Part of a small language model's weights.
Architecture: RMSNorm before each block, rotary positions, no biases in attention or MLP, untied embeddings.
Training: 496M tokens, 1891 steps.
Each number is 128 + 24 x the weight over its row's rms, rounded and kept within 0 to 255. Layers, rows and columns count from 0. The size above them is the row's rms in percent of the matrix's.

# layer 7 MLP gate, 1024x256, rms 0.117, rows 66-83, columns 128-255
size [ 99 101 103 100  96 108  99 101 100  95  93  97 101 103  97 105  96  99]
[[116 161 169  86 148 128 157  91 129 142 129 148  92 131 166 135  72 148 152 114 123 156  68 122 108 138 134 161 123 122 197 116  56 127 156 163 133 134 116 142 139  90 149 123 124  85 137 135 171 131  86 104 158 138 107 143 106 132 159 157 131 176 153 139 131 107 112 126 127  77 102  96 169 130 149 160 113 164 103 122  90 138 107 134 123 110 148 140 172 125 115 135 117 114 152 142 109 125 108 160 136 158 152  89 159 136 149 137 128 114  66 182 130 124 165 107 130 129 110 132 104 104 150 117 111 184 149 103]
 [137 118 142 156 124 141 112 133 159 130 118 132 104 103 165 147 125 153  86 171 149  84 163 135 137  99 121 146 127 126 108 115 152 136  80  92 131  87 116 121 151 130 151 153 163 140 137 112 125 116 166 122 129 157  94  90 139 153 114 139 123 135 109 119  79 129 128 103 155 142 149 158 105 129 124 130 162 132 120 140 107 125 124 115 168 120 157 134 122  90 113 109 127 167 115 131 151 129 108 137 122 132 101 107 115 134  95  98 117  84 144 150 128 141 131 163 102 143  92 117  98  89 125 145  81 142 134 118]
 [160 137 174 128 179 125 160  94 116 131 108 103 132 113 129 150 136 134  99  92  95 131  98 116 129 129 150 136 129  98 151 103  69 103 129 113 111 153 104 136 148 139 152 117 106 123 116 157  87 109 126 128 197 112 121 124  73  98 131 159 162 113 146 169  92 139 146  96 140 143  45  88 170 115 103 101 175 104 118 157 151 123 154 109 126 165 114 172 131 136 142 115 148 142 119 148 125 140  99 119  89 141 154 135  83 118 118 119 100 134 126 124 138 105 117  73 116 111 126 154 127 105 158 122 112 123 145 129]
 [137 105  92  95 134 130  90 124 104 125 120 129 138 120 144  97 159 125 140  95 123 126 104 133 127 119 116 153 121  66 117 133 149 138 116 153 140 156 111 129 180 128 174  99 139 119 127 144 123  91 147 178  93 148 161 144 107 131 101 134  67 196 114 144 126 134 190 106 146 160 127 134  78  97 126 105 100 120 118 126 127 120  97  92 131 147 136  91 143 138 115 151 145 120  74 117 135 129 149 120 100 164 159  95 124 107 142 134 162 152 108 180 137 136 159 128 109 150 163 131 119 132 132 116 134 172  63 157]
 [117 113 155 109 115 100 115 130 114 153 109 130 107 141 142  83 153 170 157 135 102 179 124 100 139 113 102 128 116 139 100 129 118 125 106 127 142 157 185  96 120 108 136 149 125 114 113 141 131 121 120 128 139 112 101  95 122 107 178 138  87  93 168 114  92 128 119 138 121 124 125  97 100 133 142 117 194 116 122 116 107 149 131 119 163 120 111 111 125 126 122 133 151 139 161 112 137 109 119 143 112 178  99  91 152 120 102 140 110 171 140  98 130 163 148 144 127 112 159 127 139 150 119 167  94 168 152 103]
 [ 97 140 112 166 150 135 132 112 137 103 125 133  99 150 170  91 113  98 129 114 116  93  84 160 115 142 128 124 127 164 175 155 171  79  96 173 161 103 121 124 149 124 127 121 104 118 107 183 130  91 116 121  89 138 126 131  97 118 120 140  92 110  99 114 116 134 178 133 104 107 128 143 161 113 157  97 133 111 135 123 126 126 112 138  86 158 109 123 180 138 128 170 176 140 104 137 145 114 140 140  74 147  92 118 140 129 196 130 177 123 131 120 119 117 132 142 129 155 147  94  96 150 129 102 109 136 137 109]
 [113 120  94  86  96 126 115 137 109 124 128 163  99 108 157 132 121 179 139 134  88 157 155 156 114 154 113 157  98 159 115 112 118 105 178 114 127 134 141 126 112 129 128 167 162 102 101 123 160 104 106 123 122 154 142 131 141 113  95  79 111 149 116 141 147  81  63  96 153 113 111 121 120 118 134  87  86 106  85 107 123 140 127 163 103 130 144 174 165 124 132  96 117 122 147 134 136 119 105 119 129 130 128 163 125 158 102 113 155 139 101 126 167 155 167 115 141 151  81 138 130 164 133 148 132  74 146 136]
 [197 121  93 138 170 134 121 113 132 148 136 109 119 109 137 138 112 139 156 107 150 166 123 116 158 142 119 118 130 153 162 154 127 132 140 148 158 106 160 137 102  86  97 127 102 157 122 129 104 134 131 128 173 129 145 120 112 110 161  90 114 140 114 165 145 139 160 101 138 118 161 133 118 109 124 158 122  82 159 169 145 141 131 134 105 128 160 147 148 123 160 101 132  93 110 129  94  61 131 129 136 156 124 141 136 148 100 152  88 105 165  71 101 137 142 107 126  93 187 128 125 151 119 110 139 146 168 124]
 [137 127 112  93 143 152 144  91  90 119 171 167 113 165 106 159 177  85 106 117 107 110 145 153  96 152 138 141 120  71 155 108 100  96 149 146 114 109 143 114  95 129 112 107 114 133 134 164 113  69  72 140 143 123 125 152 151 144 158 124 118 149 123 145 119  91 111 125 107 125 154 136 124 130 108 124 115 101 146 143 121 152  42 111 141 156 124  78  92 133 160 127  93 125 175  91 149 118 121 142 128 142 127 140 164 120 142 120 139 121 108 132  91 123 169 129 114 120 100 145 117 151 137 149  94  96 123 186]
 [130  85 120 102 160 119 119 116 102  73 112 132 144 151 101  99 160 106 134 127 129 143 100 115 124  91 106 105  78 124 109 140  83 165 159 122 113 159 136  90 105 190 138  64 133 147 147 154 120 118 155 130 142 132 166 146 151 174 173  97 141 142 147 145 107  83 154 152  80 110 106 113 112 100 117 128 133 108  83 113 184 132 104 178 134 136 105 130 112 122 147 130 120 119 108 116 113 151 110  94 108 151 138 108 130 178 127  90 129 105 121 120 168 157 135 144 135 126 147 111 132 143 138 132 145 156 114  81]
 [143 108  91  78 106 150 109  90 124 168 108 119 109 152 173 113 138 168 112 136  92 131 125 128  82 111 112 152 147 162 149  99 160 169 141 198 141 143 165 187 135 107 118 139 122  99 127 127  99 126  98 104 132 140 135 145 131 113 128  95  79 135 136 155  98 129 145 143 115 123 121 148 122 120 123 107 128 145 108  88  92 126  93 171 115 168 150 117 142 102  96 175 127 130 122 136  64  82 151 107 109  83 126 171 138 135 119 128 163 131 124 146 107 139 139 116 130 125 124  87 128 118 116 141 166 111 131 136]
 [ 82 165  87 144 125 135 129 123 128 120 143  91 115 124 117  91  82  97 139 125 103  97 120 135 124 148 132 106 137 134 152  89 149 182 124 130  99 118 152  92 146 109 114  89 147 102  82 140 181 159 142 134 124 157  97 126  98 124  96 110  86 161  76 114 119 133 108 118 178  99 156 131 103 150  76 109 134 159 117 141 108 140 207 127 172  83 152  82  95  94 142 136 107 114 103 150  87 200  73 151 135  79 103 140 126 121 125 106 136 118 152 123 137 135 112 151 139 150 118 123 151 107 105 133 146 144 127 122]
 [139 116 122 122 134 146 159 166 112 122 134 146 165 131 156 116 141 185 118 102 105 132 164 127 155 133 121 176 129 155 147 142 126 108 125 125 133 125 171 129 145 126 116 115  98 127 144 124 140 172 132 170 132 122 147 103 170  88 122 123 138 154  85  99 187 159 143  98 140 128  78 139 132 121 154 143 106 106 132 112 141 146 144 164 143 105 137 155 119 117 123 119 105 110 133 148 130 135 132 147 138 122 138  94 114 123 143  82 106 154 102 145 115 130  93 153 141 124 121 102  86 114 105 118 117  97 177 121]
 [120 147 124 160 159 111 133 140 105 140 108 150 129 143 142 123  81 118 145 171 109 123 125 165 155 143 146  85 119 150 115 113 138 149 137 120 119 131 154 121 115  74 113 119 109 128 136  99 129 166 104 113 159 130 160 116 131  98 133 100  94 158  98 103 137 135 155 143 151 121 110 146 111  55  96 135 173 153 114 110 107 150 129 151 133 132 133 121  96 116 184 145 128 132 140 130 115 165 148 176 143 132 145 122  92 186 141 131 125 130 111 162 150 142 100 136 168 128 151 133 151 136 141 141 167 101  99 150]
 [160 122 109 106 148 152 129 133 127 154 165  85 119 103 117 109 129 131 124 151 141 149 159  81 147 158 137  92 131 140 119 142  65 173 127 105 123 161 146 145 142 168  80 125 125 131 123 128 161 167 125 135 113 106 120 144 119 132 111 115 170 111 115 136 121 122 133 123 131 132 111 166 127 151  92 121 149 110 138 112 114 174 163 182 110 147 101 111 126 178 137 143 166 133 135 108 132 131 151 132 158 129 111 106 111 142 133 142 146 145 134 142  95 133  76 103 134 127 108 108 126 142 148 125 145 107 162 182]
 [ 98 131  84 125 107 179 149 101 109  97  95 110 128 152 104 146  70 174 125 127 159 126 123 106 119 146 110 102 105 151 167 144 141 128 132 145 136 149 109 130 146 163 135 132 113 104 115 100 130  83 139  95 153 142 133 149 167 134 116 112 139 143 131 112 164 128 105 118  70  98 130 134 148 156 162 115 173 105  94  81 133 152 161 111 141 122 178  88 129 123  81 139 147 145  99 132 106 136 142 121 128 148 109 127 139  94 107 116  81 113 151 147 117 127 134 160 141  87  54 129 148 130  96 141 126 199 129 143]
 [136 132 103  99 133 113 129 136 133  88  94 103 168 113 122 166 148 116 150 133 132 140 160 139 127 167 162 151 146 145 144 100 145 143 140 148  82  95 163 153 145 166  83  93 119 139 108  95 107 104 112 131 130 108 118 140 155 144 125 130 141 142 180  82 146 156 118 137 144 123 131 125 149 144 172 136 154  82 127 138 168 124  73 141  98 149  89 101 123 133  95 106 113 156 131  96 137 127  98 162 119 168  98 111 124 142 173 139 136 126 128 104  96 157 124 125 151 155 139 104 126 150 159 177 140 126 160 112]
 [116 158 199 145 122 135 107 128 141 162 105 149 103 147 140 164 155 145  94 130 151  75  99 102 124 131 138  72 127  90 133 158  60 162 132 106 109 139 108 113 124 117  92 126  81 169 117 128 118 146 166 108 115 130 162 135 136  97 111 121 143 143 114  97 135 149 132  79 156 120 194 137 144 127 148 101 130 115 176  98 126 125 124  98  85 137 131 119 122 130 119 140 178 136 120 177 114  84 143 167 149 139 121 131 123 113 118  75 132 112 123 124  89 136 120 101 126 138 121 116  95 169 127 111 123 119 154 158]]
# layer 7 MLP up, 1024x256, rms 0.116, rows 66-83, columns 128-255
size [100  96 103 102  98 105 100  96  98  97  98 103  98  98  97  99  98 102]
[[118 141 152  98 129 127 153 105  79 141 140 141 101 144 123  96 133 121  86 141 126 133 123 136 111 130 163 119 129 104 115 121 106 128 142 134 120 135 109 131 126 138 156 127 148 121 152 139 142 121 114 103 109 142 117  92 160 136 105 129 206 154 126 134 149 109 103 135 144 134 155 127 106 155 188 123  81 145 146 106 119 115 136 145 142  83  90 167 152 100  97 152 123 123 110 138 146  87 131 112 139 110 147  91 127 109 137 108 121 140 115 161 139 133 138 131 148 117  80 176 106 130 130  64 141 103 151 123]
 [107 170 132 137 153 108 126 113 124  89 125 142 137 133 102 158 127 123 117 171 111 130 137 136 107 164 139  98  97  78 104  69 148 100 167 109 144 123  94 120 125 174 132  97  97 136 119 132 152 104 124 105 108 145 124  67 132 115 130 136 138 118 111 117 107 140 121  99 104 160 168  93 125 168 117 120 113 135 101 134  90  70 130 138 124 103 149 112 158 128 132 111 151  97 143 123  49 124 142 114 109 166 117 151 120 145 136 147  96 106 124 159 111 125  93 148 119 164 141 163 111 171 124 134 175 174 145 133]
 [104 130 138  71  77 113 129 116 156  91 178 160  79 165 147 129  87  76 155 134 129 101 109 140 158 161 114 126  90 146 109 143 164 132 167 121 155 119 115 113 114 132 131 141 136 102 126  93 145 142 156 166 134 110 135  94 124 116 113 157  79 137 117  90 148 120  97 163  86  84 175 117 110 110 124  77 127 147 100 115 147  85 144 107 118 127 120 112 114 157 145 127 123 125 134 150 131 123 109 146 155 136 112 116 114 120 146 154 113 124 171 100 168  91 188 132 102 140 112 137 171 120 177 118  91 139 151 174]
 [154  69 125  87 137 186 107 162 149 137 150 153 152 132  95 124 140 110 149 143 119 143 110 105  99 109 135 143 131 103 104  78 150 121  75 134 141 133 112 132 142 134 101 115 117 172 132 122 111 134 122 147 122 124 144 145 159  97 120 137 116 137 147 159 141 145 154 120 158 131 143 172 118 121 118 133  96 120 145 168 111 150  80 126 152  99 150 151  96 154 141 148 102 116 118 104 126 138 131 122 125 130 123  92 154 152 143  92 109 120  92 181 132 135  57 121 131 141 139 139 110 133 129  36  86 103 121 150]
 [122 131 104 138 167 107 142 119 140 177  80 147 108 127 107 120 101 130 132 117 136 163 117 101 164 136 115  94 121 148 121 110 138 159 118 176  93 105 124 105 136 137 164 106 123 113 119 134 168 123 130 114 172 139 156 177 155 127 131  92 172 121 139 114  84 141 173 104 142 116 111 122 136 183 109 170 143  91 138 188 107 137 167  62 109 165 144 106 157 129 129 121 120 138 110 140 121 104 128  91 148 106  71 129 150 121 100 136 162 101 114 167 119 142 115  90  97 118 105 148 107 135 133 144 142 146 147 124]
 [ 89 188 119  79 167 175 119 136 119 148 142 127 186 133 103 121 121 107 121 132 149 139 142 119 114 132 151 167 132 132 147 143 124 150 191  98 161 138 126 143 139 131 152 114 108 145 103 106 143 164 110 175 116 158 145 123 121 149 133 108 112 162 101  99 104 128 123 150 138 130 101 136 118 131 140 147 125 117 118 127 143 162 121  95 123  92 144 104 150 167 181 143 139 127  98 125 148 130 216 108 103 139 123 152 152 119  93 142 117 120 148  96 173 135 160 122 124 116 124 118 147 104 106 131 156 134 136 150]
 [144 153 138 154 154  99 152  95 125 112 156 139 164 155  97 122 143 139 102  81 149  97 123 145 122  87 130 132  86 138 140 123 158 153 132 116 110 140 182 143 152 115 127  63 111 105 160 148 125 103 150 100 120 149 132 140 122 128 150 159  89  90 122 133 103 174 151  94 107 122 104 103 130 147  86 150  92 158 164 172 134 133 130 146 166 150 115 116 122 142 191 144 139 120  86 145 106 100 134 147 132  75 139 124 105 120 105  81 122  86 131 103 110 151 114 191  99  93 159 152 141 112 110 119 162 116 122 121]
 [ 83 131 127 131 125 110 127 177 110 118  76  99 124 126 144 114 167 139 115 116 154 106 117 119 114 110 142 205 134 102 131 150 107 101  85 127  72 140 113 146 152 125 100 134 167 113 169 105  90  88 186 114 124 147 115 160 136 134 151 150 126 152 135 148 103 164 139 165 120 143 116 135 119 144 147  96 140 148 141  95 131 137 103  77 138 144 162 114 122 112 132 100 114  83 119 133 137 101 103 139  85 110 129 136 133 118 126 108 155 129 164 144 107 165 118 105  88 166  97 133 133 155 147 114  92 171 113 142]
 [127 158 191 155 157 123 127 180 143 102 135 122 145 133 166 172 111 111  99  99 130 122 149 124 145 133 141 198 125 146 136 151 119  71 117 145 171 136 114  97 162 131 116  93 144 102 126 131 103 103 147 105  78 167 139 162 154 199 152  97 107 132 146 124 136 131 119 119  94 178 113 119  74 158 137 122 120  82 149 129  85 145 153 140 110 122 111  91 122  79 154 123 121 128 139 136 129  94 134 120 102 126  88 121 127 100 133 127 119 115 121 119 128 104 145 115 107 109 111 143 120 139 113  70 126 132 156 125]
 [ 89 183  70 108 130 125  91 175 116 124  96 111 156 111 128 147 121 102 128 145 169 104 112 111 101 146 126 135 130 100  80 109 140 127 101 108 146 120 127 141 114 128 144 165 102 113 114 147 118 148 115  99 116 131 129  94 150 110 148 118 123 120 148 110 151 162 139 140 139 163 153  76 136 143 130 150 111 132 195 137 123  97 146 109 149 147  96  85 105 124 129 113 132 148 139 142  98 148 143 150 158 142 170 124 117 128 153 142 140 122 125 114 145 135 115 115 127 157 137 153 109 140 127 126  79  87 149 131]
 [104 135 145 131 157  82 167 118  86 119 147 130 144 119  88 144 111 131 137 118 124 113 117 121 148 148 109 121 115 110 154 106  84 137  84 102 150 109  93  86 115 142 106  67 132 131 135 135 127 125 170 135  98 134 134 133 152 148 168 149 157 126 142 108 129  84  85 162 112 130 173 116 139 132 107 156 130 123 125 139 149 140 164 132 132 114 142 125 136 130 127  91 117 148 114 118 180 183 123 178 161 168  91 108 118 156  92 125  94 103 125 147 128  90 155 134 116 142 149 127 145 125 117  87 105 169 133 107]
 [128 115 120 145 125 133 147 133 132 115 105 179 112 114 116 103 125 128 110 135 110 128  90 118 124 124 154 192 154 122 128 124 152  90 118 109 161 162  77 144 111 153 165 164 144 157 119 165 124 150 130 143 117 168 162 129 107 147 136 122 162 136 151 133 112 111 133 141 124 142 118 111 165  87 146 116 107  79 176 128 143 119  88 123  50 157 137 171 162 137 107 112 114  86 155 105 133 137 139 152 120 136 118 125 124 125 108 102 150 120 126 108 119 106 150  94 126 125 106 176 148 136 110 103 140 190 119 134]
 [158  70 138 106 135 140  98 159 136 114 149 145 136 149 152 148 132 133 119 148 138 151 119 127 151 104 151 160 121 106 138 156 180 128 135 153 102 148 119 136 123 116 119 150 152  96  88 121 146 122 141 148 114 148 134 139 152 167 132 136  76 122 141 132  85  81 184 130 114 122  81 101 115 105 102 112 121 139 158 138 169 126 126 131  95 117 148  95  88 140 157 113 122 101  99 121 139 138 138  62  90 103 122  73 131 175 166 133  98 148 148 101 139 126 176 131 134 127  91 100 165 138 102 156 161 133 149 145]
 [147 127 160 120 137 100 171 140 178 138 138 140 130 142  89 141 155 143  86 132 110 131 186 104 119 134 140 145 115 138 125 111 138  69 147 163 125 118 111  93 150 124 151 126  90 139  63 116 119 149 116 143 121 128 137 134 117 149  95 165 160 163 115 111 102 150 110 125 146 155 151 103 148 105 149 109  78 153 106 147 135 137 140 156 139 196 133 136 121 105 150 195 129 119  87 123  95 122 110 148 121 138 109 153 129 119 157  67 116 152 138 129 193 140 100 110 164 140 160 114 129 170 131 179 118 119 114 102]
 [ 99 104 149 129 150 168 110 101 165 113 168 144 116 138 162 165 162 161 131 123 134  88 135 139 149  86 117  91 161 147 117 101 167 153 136 138 156 144 110 140  97  97 115 150 134 173 100 166 118 144 143 146 153 105 131 146 178  70  59 112 139 114 137 146  95 113 116 129  95 149 130 119  90 149 162 118 103 116 125 126 115 149 158 147 157  84 101 108 132 149 157 185 125 122  85 113 115 144 138 141 122 138 131  91 190 130  73 113  86 168 164  94 147 120  86 167 129 122 159 115 123 154 138 123 117 141 135 115]
 [187 114  85  90 107 142 152 155 152 163  99 146 122  96 156 136 120  90 153 142  79 147 150 132 156 116  79 111 130 125 159 132 171 146 157 121 113 137 149 110 100  86  92 111 191 161 149 150 171 106 122 128 151 131  99 119 113 108 145 112 139 159 149 119 139 116 170 146 137 151 166 126 148 140 102 122 129 154 121 142 132 128 128 135 162 118 155 136 114 115  98 127 130 169 151 110 121 135 137 151 119 131 126 171 125 161 127 111 157 117 113 113 120 126 115  67 138 111 152 124  82 107  90 116 133  89 123 110]
 [169 130 130 125 128  84 132 134 125 122 137 121 121 122 148 140 108 114 133 135 135 102  90 151 150 125 148 149 187  82 130  92 111 126 129 108  65  88 134 128 111 113 118 118 155 159 152  91 140 159 102 132 178 142  78 110 142 116 119 149  85 121 192 126 109 114 119 177 112 142 143 124 130 129 128 140 116 133 111 142 154 134 141 148  70 135  80 129 124 133 135 153 144 116 108 122 150 103  97 117 105 109 152 130 114 159 162  99 141 153 108 118 111 175 124 130 135 132 108 105 142  91 115 174 116 136 170 125]
 [133 129 118  87  89 112 119  95 125 168 150 128 154 149 126 128 115 135 137 112 133 160 119 138 145 150 143 114 118  98 129 133 122 123 129 125 102  86 135 125 166  94 124 152  80 118 163 100 134 111 122 106 158 154 146 103 129 117 107 121 120 154 155 126  77 142 140 150 137 102 170 177 156 116 125 124 147 135 147 108  99 132 148  90 144 152 149 167 161 174 132 101 108 215 147 113  78 154 139 128 113 124 117 141 146 139 161 142 109  76 160 115 154 176 160 142 156 141 107 104 139 140 149 141 149 134 126 137]]
# layer 7 MLP down (transposed), 1024x256, rms 0.106, rows 66-83, columns 128-255
size [ 97 102  94  99 102 104 100  97 100  99 100  95 102 102 102 102  97 105]
[[140 136 149 134  92  96 143 121 148 161 132 144 142 128 154 132 105 109  60 125 106  93 113 115 183 137  95 114 106  63 116 117 137  92 149 128 146 138 131 122 105 122 186 186 110 111 120 139 175 115  98 128 140  89 153 106 102  99 112 145 118 117 148  97 163 131 139 139 133 145 143 130  86 144 156 125 104 135  80 105 159 156 127 128 134 146 124 164 142 174 138 130 165 170 160 149 135 131 121 109 112 155 130 157 136 132  95 142 116 147 137  98 117 139 147 141 139 100  90 125  86  96 128 109 117 179 144 131]
 [ 75 108 124 143 116 124 133 139 116 126 173  99 133 140 143 160 148 134 158 123 118 109 107 126 124 108 126 144 104 157 172 153 136 158 126 126 106 143 143 142 148 115 123 103 151 123 164  99 111 156 100 144 170 136 116 133 150 147 136  88  89 167 129 130  96 112 118 138  86 104 108 148 110 123 133 136  67 148 124 107 142 120 131 132 109 133  94  88 168 134  98 115 164 145 133 128  95  97 151  97 152 140 148 108 120 117 109 139 144 173 143 121 115 120 137  86 150 108 133 136 132 163  64 174  98  75 129 139]
 [130 107 103 169 120  88 138 172 156 121  85 117 142 141 136 136 159 107 131 119 103 134 113 106 135 107 130 113 169 194 169 114 142 125 121  83 130 143 107 150  98 105 135 100 145 145  87 128 118 138 154 128  80 116  79 130 155 158 138 137 166 116 158 151 142  80 131 151 124 158 154 147 115 134 138 118 135 136 102 147 117 127 123 105 108  94 114  83 131 136 108 123 111 138 135 159 145 152 125 170  81 113  96 157 122 128 150  97 151 130 154 178 165  99 129 147 138 160 131 129 125 119 106 139 172  95 121 136]
 [140 110  92 100 164 143  56 119 106 141 139 112 116 148 151 135 123 118  95 100 110 138 137 149 130 119  81 125 171  75 120 107 137 122 122 140 142 142 116 132 132 132 162 143 152 139 107  61 201 113 113 117 149 155 134 119 120 172  87 163  81 133 115 142 132 104 147  95 131 119 143 162  82 180 119 162 117 121 118 127 142 131 115 147 113 131 121 128 123 103 133 130 145 104 134  94 128 192 127 150 115 131 167 168 117 137 121 119 138 127 104 141 116 133 162 157 114 163 110 143 122 125 123  93 148 129 148 139]
 [151 149 130 129  88 109 127 120 155 137 111 133 149 152 121 103  73 140  67 192 156  83 113 144 114 144 114 144 118 122 144  93 115 117 133 159  78 124  96 155 159 165 148 140 113 125  90 105 140 133 168 144 162 103  98 103 142 108 159 104 135 143 123 144  96 146 147 135 140 105 105 124 131 134  94 138 142 105 124 175 145 129 137 120 111 122  79 161 160 124  92 166 143 156 117 134 140 100 158 153 143 112 131 123  76  73 142 123 129 111 125 150 123 148 110 119 130 140 137 106 104  79 141 153 127  89 129 141]
 [128 135 154  94 156 160 127 110 109 103 150 140 158 148 124  75 134 135 153 116 120 132 167 139 106 143  99 129 175 161 161 114 140 136 112 117 111 128 127 120 119 147 115  93 129 109 148 117  89 164 155 159 143 156 126 133  67 107  86 149 157 110 101 132  89 118 156 102 144 119 150 134  97 153 113 124 139 151 160 136 115 151  98 133 107  71  91  98 159 145  81 138 149 107  88 146 130 103 151 120 169 141 101 122 130 135 119 131 102 102 116 109 153 151 161 152 148 120 107 150 121 154 120 105 172 144 158 148]
 [188 167 111 129 136 134 155 124 148 154 120  93 108 167 115 160 107 120 108 128 116 136  91  95 155  61 125 148  89 133 115  67 154 137 148  99 102  88 162 183 153 164 103  78  82  91 139 161 125  88 161 137 115 115 120 177 142 108 156 162 116 135 123 124 121 148 140  86 113 109 129 129 107  87 120 191 132 154 112 131  90 131 105 127 140  95 137 108 142 144 142 146 127 103  93 133 122 132 104 125  96 127 124 126 113 109 119 106 146  86 103 114 117 153  87 156 140 119 133 114 136 141 112 175 123 101 162 106]
 [125 108 135  97 126 150  87 104 114 138  97 164 145 104 115 184 147 129 108 114 108 118 140  96 137  93 115 136 110 122 148 152 144  77 144 166 118 151 132 132 147 113 162 115 187 114 160 129 153  84 101 157 182 112 111  85 131 107 127 101 130 131 146 110 131 145 134  86 164  93 118 166  97 172 138 160 184 157 113 148 103 153 115 123  99 149  98 109 118 112 137 140 161 124 173 147 113 141 125 134 147 157 122 161  65 104  82 139 129 165 174  96 142 160 112 131 116 108 144 142 148 146 126 119  98 150 128 162]
 [148 110 105 112 104 118 182 109 105 169  65 111 164 170  77 154 152 162 118 186 158 135 143 135 124 158  73  93 130 143 115  86  87  87 109 141 152 179 117 110 164 155 124 126 116 122 160 116 111 142 151 138 104 131 117  90 121 105 148 131 147 134 117 123 102 174 155 101 137 155 129  98 147 113 108 123 132 122 159 132 168 158 123 131 107  99 129 133 106 114 142 118 112 146 140 112 133 132 129 144  82 119  74 118 119 124 152 105 115 122 143 172 115 134 178 130 132 137 102 121 102 115 154 185 163  83 123 118]
 [178  97  95 105  84 118 100 129 134 145 122 138  99 126 115 122  88  90 132 143 184 147 131 128 126 116 109 181 116 123 145 112 136 160 101 140 137 143  86 161 104 120 174 153  99 106 125 152 130 135 113 141 121 153 117  82 114 196 135 102 154 113 112 129 161 149 144 144 107 109 168 132  88 122 121  81 134 106 150 113 131 152 148 159  96 118  81 111 136 125 119 161 150 160 152 119 117 100 126 107 152 135 147 148 108 118 106 127 156 118 175 148 127 138 110 139 137 151 104 167 130 159 135 135 156 129 113 151]
 [137 166 119 128 168  90 126  80  61 121 126 152 135 133 109  99 101 154 154  86 114 103 157 100  89 119 135 135 120 150 134 107 106 135 133 125 120 152 117 130 105 107 136 102 136 126 173 108 113 143 163 114 129 173 135  92 163 167 143  88 149 109 122 148 126 116 129 152 132 128 121 131 128 104 140 123 177 150 135 126  90 108 153 156 146 125 120 107 130 165 164 163 103 122 142 115 121 107 153 149 118 150  75 155 145 122 189 150 139 148 138 164 128  97 117 118  79  96 113 156 150 156 112 110  81 135 137 133]
 [ 96 109 118 160 157  80 159 133 149 106 114 161 117 124  88 135 132 142 101 123 103 162 145 138  83 122 122 171  99 144 129 127  44 112 127 140 111 139 145 147 137  74 126 110 161  71 134 126 133 157 145 170 137 165 146 161 164 156 114 103 126 113  83 138 116 158 125 161  79 132 118 113 105 129 157 121 183 132 160 148 105  96 139 165 172 162 118 165 138 135 105 129  91 126 119 117 126 172 128 131 100  82 147 151 134  90 128 155  99 129 112 118  97 114 115 130 112 143 131 127 125 132 113 110 143 152 166 122]
 [161 165 166 155  97 143 162 171 122 123 128 132 134 191 147 106 148 124 132 120 120 155 139  97  93  95 125 163  93 119 125 133 163 124 147 129  89  77 126  94 139 154 181  87  92 121 113 149 157  96 168  81 129 105 131 131 144 129 152 128 146 119 129 114 120 123 105 124 134  99 125 155 169 105 145 129 133  97  93 150 170  79 147 135 114 113 144 123 145 109 157 120 116 137 150 125 122 138 109 134 158 152  96 107 115 123 192 134 144 178 109 163  89 153 121 102 116 154 102 170 139 136 130 138 135 148 129 162]
 [106 127 119 113 106  92 108 150 102 156 147 152 101 116 133 103 133 139 104 148 112 109 160 130 128 192 107 125 156  96 108 111 158 116 157 142  87 117 140  82 171 157 119 131  75 148  99 130 154 146 119 114  81 122 133 169 132 110 110 107 123 133 141 111  97  87 136 112 142  83 153 184 132 158 152  86 179 160 124 167 110 152 104 100 151 151 140 112 129 142 126 161 132 153 134 157 120 118 168 157 151 166 127 108 136 163 139 106 131 149 105 115 137 134 111 109 139 117 154 119 145 111 121 132  99 161 132 113]
 [130  83 150 162  83 108  98 138 146 121 109 137 157 158 136 126 120 157 143  94 126 167 117 130 159 146 101 123 128  98  89  93 148 122 144 186 116 116 107 111 139 113 147  97 129  90 157 126  96 104 127 141 132 171 178 116 130 135 117 117  91 131 130 111 159 168 132 113  96 165 176 100 122 112 132 138  78 165 119 118 136 138 136 107 118 101 123 142 148 171 115 145  97 139 136 174 139 131 106 113 108 118 141 119 153 111 109 124 143 108 144 115 128  87 112 143 142 144 136  97 145  83 134 141 158 120 100  78]
 [127 154 114 169 152 140 192 165 147 100 126 112 127 158 135 158 145 123 155 155 150  89 124 143 136 134 150 167 130 112 148 142 132 150 116 154 124 140 177 108 130  98 150 140 124 153 131 139 118 138 112 127 123 100 156 148 135 137 138 146 144  97 133 132 148 122 133 152 126 169 130 129 134 122 136 152 136  86 130  96 171 142 135 110 107  80 124 159 164 147 122 144 101  63 171 182 107 140 158 117 128 151 140 107 114 147 120 143 110  98 116 137 128 115 164  81 152 129 119 202 133 122 162 145 169 127 107 114]
 [109 127 130 129 103 152  90 122 140 139 131 123 159 172 111 109 109  68 126  75 162 136 143 139 157 152 113 121 137 106 172 136 124 127 145 134 129 119  85 128 124 142 140 167 129 142  93 121 139 155 136 144 124 136 120 137 105 131 128 167 108 167  99 159 101 120 119 130 118 159 126 138 134 178 140 121 108 140 127 126 145 141 149 149  72 143 122 138 156 143  97 132 167 172 173  90 164 143 125 109 120 117 123 151 128  78  59 111 112 104 126 121 147 114 134 137 125 154 127 112 106 130 129 107 136 129  86 118]
 [127 102 111 135 130 107 140 134 155 139 148 153 147 137  91 122 149 123 149 133 122 158 145 121 159 138 106  99 143 146 178 113 137 118 122 155 140 114 158 160 121 145 125 103 142 154 123 122 106 150 123 103 125 139 141 141 142 116 128 113 148 104 157  97  97 121 140  96 115 142 185 174 110 133 156 137 140 192 117 110 134 128 115 164 149 126 173 120 119 173 150 127 135 135 153 105 129 117 141 105 162 162 121 111 125 127 122 150 111  87 122 144 110  92 112 144 129 131 121 170 113 117 133 140 136 121 156 102]]